config.toml
num_hidden_layers = 12
hidden_size = 512
num_attention_heads = 12
num_key_value_heads = 12
head_dim = 64
intermediate_size = 2048
vocab_size = 16384
hidden_act = "squared_relu"
norm = "rmsnorm"
norm_place = "pre"
norm_eps = 1e-06
positions = "rope"
rope_theta = 404000.0
rope_fraction = 1.0
qk_norm = true
attn_scale = 0.125
bias = "none"
tie_word_embeddings = true
parallel_block = false
extras = ["normalized values", "capped logits"]
init = "normal"
init_std_qkv = 0.0188
init_std_o = 0.0153
init_std_up = 0.0188
init_std_down = 0.0
optimizer = "cautious_adamw"
learning_rate = 0.000942
beta1 = 0.95
beta2 = 0.99
weight_decay = 0.27
lr_head = 0.00916
warmup_steps = 431
schedule = "wsd"
decay_fraction = 0.663
decay_shape = "linear"
final_lr_fraction = 0.0
batch_tokens = 131072
max_seq_len = 1024
doc_mask = false
train_tokens = 650500000
max_steps = 4963
dataset = "wikipedia_en"
Each number is 128 + 32 x the weight over the matrix's rms, rounded and kept within 0 to 255. Layers, rows and columns count from 0. Numbers have three digits each.

# k: layer 4 attention key, 768x512, rms 0.0345, rows 739-763, columns 128-255
# q: layer 4 attention query, 768x512, rms 0.0364, rows 740-763, columns 128-255
k739:161147118156119109137122136106184153140121110096103091202103044142071065069143169120127159128112136164150149103111090173146152142128151107151164217150121160173178116109129132107158184090113134157151141134154060143111142117110106124088070074145133123143128114119098179128146133123102092164139102149116128199204120118180111191180096107165165195101124104142170198163119132102084149124124
q740:167124109143116115118151113153145108108115140183065149110112135093097134178135101094097080168143106166151117107101079103170122117113140142165120151137123132154144083125114146099123142147076108141127144127119145115100138139110090123166083204143124173141124113100100138112156174104147079089162098157147124173148141141131116126129123144165092185128130153142105141133131114114095085142085
k740:129139133109167110143156180140121149139076122116128136135091142161073118148135174128126181103120099125150201092138145107123120174106150122105173165102135105149143140134129163135141150141078083085125105140130153149167137148122125166121058137044093142106106149148170153127125111132137184120142070136145161183147123092156151140094133157167150168116094119110143095148106161186138085118122
q741:191045102157141117125109096157117178163138166103152045133143112155126194104116121176130085121110091186127145178120145116183109171095128058130120101146128137142091113132131148158140143157029231173126152096136158152107159124112127094117081127093155146142166097082093096071161190106104161142027176072180107061043137096103094170155103190067146196157085188126156095136144107146115160122116
k741:128091116112208157115148131134092168129095157098067098131097176177169126084100123150114133149163101155124160111155120076125146160164092128144113145105126197178138175137104152163159125093043085173152103115066161129126105102069128138112105153082092132134078092089189110051102136158125154129117156033111114111104183096091148125085091120100109063118124195144156075161169136157107150130087
q742:177144126133114090099139076172165103148160088203118117125178141089140203157105119205150134151066206130158084240128140129177185083124142122117136101152105120177112093149135089131097192101057126094129116102131219210109136111126179154156127087118159155200111109079188129138160140131131141147106152109118103072050169153143172194143098158114087092128135194121078109191096109127165100107092
k742:071107150137077151060126107128177124149127152138144097129112125138127152105120100139113151125188165088172132175132107093108159131092081121127070133141064163165117115115141159163144113106166181148164091098154086113072086128093145116168187157168172126144096100112079110111081127137156077163109134129123093100099137165092095100123137138178138105097147182139097130170167136133072129129182
q743:175093145145124147123103111145162154102118128220089137206144093215134121179125144092157031158127122137144175138146071134136132072093209140159098107127122156128099134130140138050182109142141153126173152129108136087122124108171132135140104124127149100135112109114099103178040139102121187127145166125141124125086065087162064185174114179195131103158126084130119088105166108153120096102126
k743:145127148104143105123125151133133111108114107135094059188060159127160141091111173117144153128154114120158090127114169110170116186123097112118144136093125159171159136126138218177142134138081125130085166152119149199145130076118124180097129155090095094121114145109133170109122178158111146146137142132095176133107150102117096155073149062136128101089159160130090126130131141127107140154189
q744:089195086137177124145166134073105081167125127067137127118121165098093089106124120158155136067144132090067105065136154153153099080180116139134116155149200112135129129157145125150126160134090117095103203166093131192174119085096158142118116136124078127098126191108129159055152099124164107137110128163095181162190168119136161092198084101114092136150114136128104111137092185119091121134119
k744:115133082090176062212114166112111156121113161123120127168099066151068111186136096140120099099104155105131172116095072140190170097123195194140152200121128111143176155152073110099130113105110129185095131118162116115159089131123148052137080056109151168124157160113089173139142161105147090175127087132138114199148139102161194138173066134168139192121100000177211125105151122169155101077081
q745:140096117140120135145128145139156110101120158199095099134149098165096094173190101158145025190091135156159117114087042092131117086085178108119120131165084168140143132128149116073153144089129151163128185101135153127128130091161128139147092125129167140102104191117122139182091169120139150136102102152148141144124088118154118149150106146128123113145135068149162138122118127210095084117104
k745:131094151144107117113189184125168178122058150098112111170112072144141098117136155126113136145134079130133110126108085110147184135109145202195091094174126162136176067145088163118141152125080148139147124111115103093112111123072162099115078092122117053179165186068162171113112144079130109117110096107123119137181154144127152136145065157142120082136146119137163117157152120163081118069145
q746:076127115180155120157128153106116159196115131057119125102102139128134079097094151151134165148105125115122134128153169086140146167143129155137113127067148126091137134122140153118136137137116147130096138135105053139130105174079173128081135135105073138104095188135105137088140117118121116162113119138148131134074141105161134091144143119094078162137120174162093127127156198077128134117077
k746:093168049155116016162147170113118132125128166083110172094135128156056068137095152124120127075145149074136164138110123194176128148153141114062132158122088044133175154123095167113143149122120113105113178146113144191162111132092103154123149154049161172067148079145114178072129125203127150162118088054131149143109200112214139122124114164131157151136107153111178132092078099114114135102119
q747:155085159144149097089126154157112120080035081167124132137139103111150152162109098147121102141110167119129211157153142100142150103158142177082093111151069141157075135100152084133139129106104149078149129153134144109154125130096165058154154109163115154116126075104117133117087134161128131059121144152106095124053059090103090155122146134130138066125138087116162096124136071127127072115158
k747:107136175162036174091091058163111075163114156151116139139162169074184164117134082113142108180106176090172089193094154123048121118088130157111085063122111142135068106129124179141179117169110153171130130100145129139124205133144161141153113199144129090142110075069165069144081160094105120073145164127042152092101105158107068132155185175106145091140144112121073151152132097108120119148213
q748:136102105102160171177143138154188099123154075146120146091127075131136112151113180119146122101166158127129097099155098107127165112153190154141120166125097106118184125126114153073103109080129076095120113141163138065128131134109113155134142073159152188115123136137154155131087136187050127175173112121135127089141152117165071090092149134141098180106154154126118129129142136026124133076116
k748:112098060162142162139167185168051129159167157091122239172131173140082121139101121141140163129083095138129107097133118107116086157091124080092139157191137062048161150158167093071150118135178131094109123077163238147154133151032078164148207193059116104024163137139109184132219125193135046145117126062089154070110161142130149131142067126116137158166105136130129121212101132148131096123045
q749:125119110109136116120114135110089171141133135101114162146117188102149136094124138119122184106138089140155117133130218136151120202159068134138169120107146105106102083135110182170165154144133127141141093101112107140136106177090141076121136120074130079133147162163148130094173093119160075124127116109135109174144174172131141137075103106105105138108118201081134095104086101112142137129115
k749:163105132138111134131128122098152201211144175104136113098104138156059088119113124099208097098109131122160188148143164163148117158082123098055087148112119109139073147099160148126115137139117146114126129146125164110173124138155109154118100141159163138111124097087109131160163126078089186157093109132147083164096135114133140135142146085127160136093184132074090135105070112052160090126121
q750:137145162120107170142112090105135134140106149058146147126145134117109100094213163158161186134106105157107129175138169142146151068093191133123131125104139123166095145173105136088123142132130168149141174052105148130215188115144141110153123111104149102100155133149148121099141131128092073119088137134152101115154163113115147112107119052058135140114115125127091089166149130112116153135141
k750:134089154121083144128128103143114154157101158086163147163174119127154125134116104117168126129066131122152154131139121138091168161124144126128102105173098147166115122114071057096092165180129151157124106072132118148145160170149190083146142123076158094119146086088121144150147107146122095097128154144126089105103099118109171235165150137106128125139113126142138119116138057100161132148121
q751:150150133121125147132142113135138130078104167083152131100125104078101162126151114091113136102102145105102128117129195165126130189116092163237067121173208130173109118145097132159139151112058147157077160098130126131123114146167228114106188129140120132167145111131127153056088111101150122196158083163098079157156188092099119110146115044156123112158113141136130094122145139051107054134138
k751:119112131112121090152083150158094164118174183144145170183137099151135145184152138090096118087147083141112167131102126163117180146118111113102129122152106141128061181146051102081121162190125167122122085110098162159184124161155164113100142183079152128119156140157174134183118138161143133133141182119174096176143096112131122174170136171182103154190170075110152073152059087194180110134167
q752:069135144117120164126075097110081119167163112139087132150110185122100083124091167148151111091116143159120118216137145074103109091146145061079140129070083142103134156161169120091074056161255127040182168097123116201141144090156069134123196156050170149066137100155134122213222156140091049128093177075185158198074088127117103153162153067189158139103099164100132167124107166139136171130114
k752:137078173148132153162166172157149146130110130177116167142162106166166158175094148118140100118151103157162094124133128114133139114133128143146136131187150136115137108140154111150138196115118115130140156119163091159094173179063155089127149117161121166148100160165113121111135099078140114109114122159151155100099088127124117139110099082115142136140087167126133145097173122062137083124154
q753:149096107085127137108125128108160135108104149118094078160096132137092144097123061127099062096123136110091122084112071158098106153133084188209155125152107117162117070130114160143170208140134128131130117167145150116102108101116099150111129136093127119154148096114140145096154149090089166080146073132099128155108081153114127178132146140144077125117136143125103222112085088080107128147113
k753:072158156100176197134127168124174119113117083084099097113112138127135130103122106071090175125144097150109115115123131145103140133156080163123112111127125134162126138045105153179114065117087118117122137189123155102132095135111112156097120159126116157112097159167120112121141157167138161132117114104143135120099125117093111097117134124112122182142128142132040118130115157116153128158156
q754:113210081053182093112090148135055182196134040110131129107068143135112142120182104164091095079119116150124122127170133092126048104064127082083087127158151175145149135159144155215215130154101168127145148114123052057150158128139130136110147187109123139056137140147066104096151132119145104175103100141218137180138176182093155092119134140105185101082121149100097130101133111190111132127171
k754:143068108135100189136122131141156144089189118193124122157149131111159189148109131067103201141084088179080150103064112154116117128135079104166207118216148071098041112175088152127049141164093180177062149132105124107171172076166099130151140080221122121172125172100148084188108143093113145104146147207105163124131092108180047133128082185107105127115161143143164087104111143057140117120128
q755:118165103120171083147130152083140167135127080156144120042123147141141127144193155161154105124143153161135107096113177092117100164184145226156121125081147160117128175117132120102216177109062129147122095113121097059114124120129113136101111131179081158119136168155058120116100127106127144114158104119198169125185145164141127097117122107113146124099132144087120138178137152182134145101153
k755:157121148178148206107145127111141141156132133082093127158139110107075174085103121112125122136092143112064124135142087205087054075143117077108125080189077031072080143123092168076088144126089208141113140158113093129132184075170149151143141135096129142097125089150122115167150141146132160160111115129134105147128120130144131117181109220132132195161159137102151115111038169156163100139169
q756:171103140099113119157149100197182119151132129128117117143109067131131177130154136148115117125168178101088098167102054119175188036132130125119131125067113113118142170145158147158154094071112101178126099162109209095161113069078125130155078041124131122166141120142136156153044117151115160142089152120132116062104116146115098146103091152118114120117150111108156095187130087111141077103118
k756:121147114101135092141103109120160121098131142136122165128147136166159126148144108142179153155133155121096164163108041084140136147106155121141145163201146161138143127183142138174129107108158124141152100126103205147157107099167123142175195132159118101054080147120089117151169179130071131116107108120126142138143123106071110097166110109133097092166137131119140165118127141115097141100059
q757:119145129099154109174218130079117132100087126172106143140102088160183138069131204110197094147057102096171148000105124092086173203165127146171120145152160153172097081196106147152215196178030109190137124124081134121102117078073142111154147138136081104157146170051090106138150151084087222186144104157095136169140150063094161097136082114087042101110085086136188187156108102042124004184141
k757:121156101131141140092153138121113125133102139129177138096098163057083160069140096157129123098103096124144083129143164154079068070102098125136040130095133126177113153082115157126151076090131152149106116113129122122166142139125144143172082147163059109171168083166129114163124140131180111128171139122131156161136122160125080097126140175124134121093151126072066130149154137162085093084183
q758:150146041118100155074113137110107117163178117086114121155141164127053094144156133137130159115180155117063137127133081145161078076093098093091212130145161130168152118149138123192087078108159168108109165140148142147148101149144099146069088173083156079125163136168113140072159137190154136096094098130147114129169148148136192164150123102131177165117098165181154091095147126213086199110120
k758:093101119119099093134157144106115119065115128116112115162118112183148127133117144104113179155096110110148172132108125119115194146129123160143101156147150149077120153131106083111098138131081108139122158103136132101117097129115108112071087046127172056150105166108124107131104125108098081165180150138162114168156138154142170144096130134124111115137160128156158096125138106131184176110097
q759:136123199114129159084089095150126162148035162130138162063184175090141146146105123124044158130140072130148156165190223126112075102165121125162124115132106117108080108087106111081065114096159100067128132103134114179169130150151163107121175123137144091106120070149181105192136130097135107146097185179145103109052063113109090135168168126153122099180137135101049104089125121108163126145132
k759:129159106110127138123064100110099139111121120170089120131154129104130100115092106141125087150141199118151127158160138122141131129129133151138160149073122162111135103085150159123170119097124174118128133108145094165088107171147135105091140169108152135111124056147205125124135159183173105145118100074132106090169133128093142108152143121187133155155118135108091161151108132164091136157148
q760:144043143107143152135122102158158144126161089136110113085120153100134118114131177167095072114138138131113121174119125098130122120113103129106131121049109119127166121189128147105190118125210125096172065107184136075095147109113084145152176117095171118096124073173152137140123107114112092073067152123142165074115127227169102142112148144145146144134088168105085138106096121114120143079133
k760:136080147122093209115160136111201157185115123137143169132177103155122132171123112133128155126108162162052087139088091097165055125123094125100116126183117120040141171091216115186123114096106155121075178154128156110097120130112158147144179162216143172113062150151126089152147150090153159155073104129106116120072111098098088075098111149133061123122150122126133163146097175099125111122098
q761:077116116161124172103116153147097120156111165076119111133130149127089111117089080163120155138118140111093166195144146110151095166094109097104121126134147110121127143147148104155052130158147161082112153145106133151141098131116150090119149151139133132114145124166136144079155118142190079122051142085107108158062151123107148116141108082147159130148087124127124104107137151150129119128133
k761:148099173151126061173123176164133146124141128095138099118132096154172092149109206089122160122165117117078152157102104121144167159161169132082140121164123146090107138170071101176131220164112095134146099118118159118175104123090106093103128112095114107100116138071172091114156127105052153118120146146158116144110141149166110177143122088142122088153136155133152161115114074066202132148134
q762:129145119107136065166159137140168188151077082111155123096110097143174177105179071149138088147092160176118136074120131100152128119128165129156114119102118167126104113128109164115163152136048152129090139128101128099136161133123161162129043112165046147134122160079099111101109137102085151158179119172132107102108125157100104124181144173115145098099145123165157148122103174114158129115126
k762:119193143070148123139140137110128102087125128183118176153095174113148110147144115133149144107129205073163126130173090141123223158084157150148121125115132142092126145128122124166100098129071111152141122135111111110106124119203179120189111157110110089138166124129173149144094132134101146155159160080116097152169150119101169100143151121149086099149134142105130051139120166200166148127122
q763:132094085148098131105146104093120116158195143117123093189124141159140155116176116083222097133159116122078092045101089174133139124105096131171155133105181140174117097180145193167147174182048121196105132160111118112136134104119093100111081162136096071191114110062122123085093168105161179143169101078179127105185136101133179108118131115139112138111148066135188152159127080083080077148096
k763:137138108044158157138104104108115136089109106126151067118101121125147166134168169121148112098156111141078162122154121166170129133139104121178127124116154153165118158093095098135082124148117110109086160185101072147136057093144154134097113119165098129177127164144107149105076132148146197183129148144117106157123114090085135113082126087158097174031142147139091093064154178125127093139115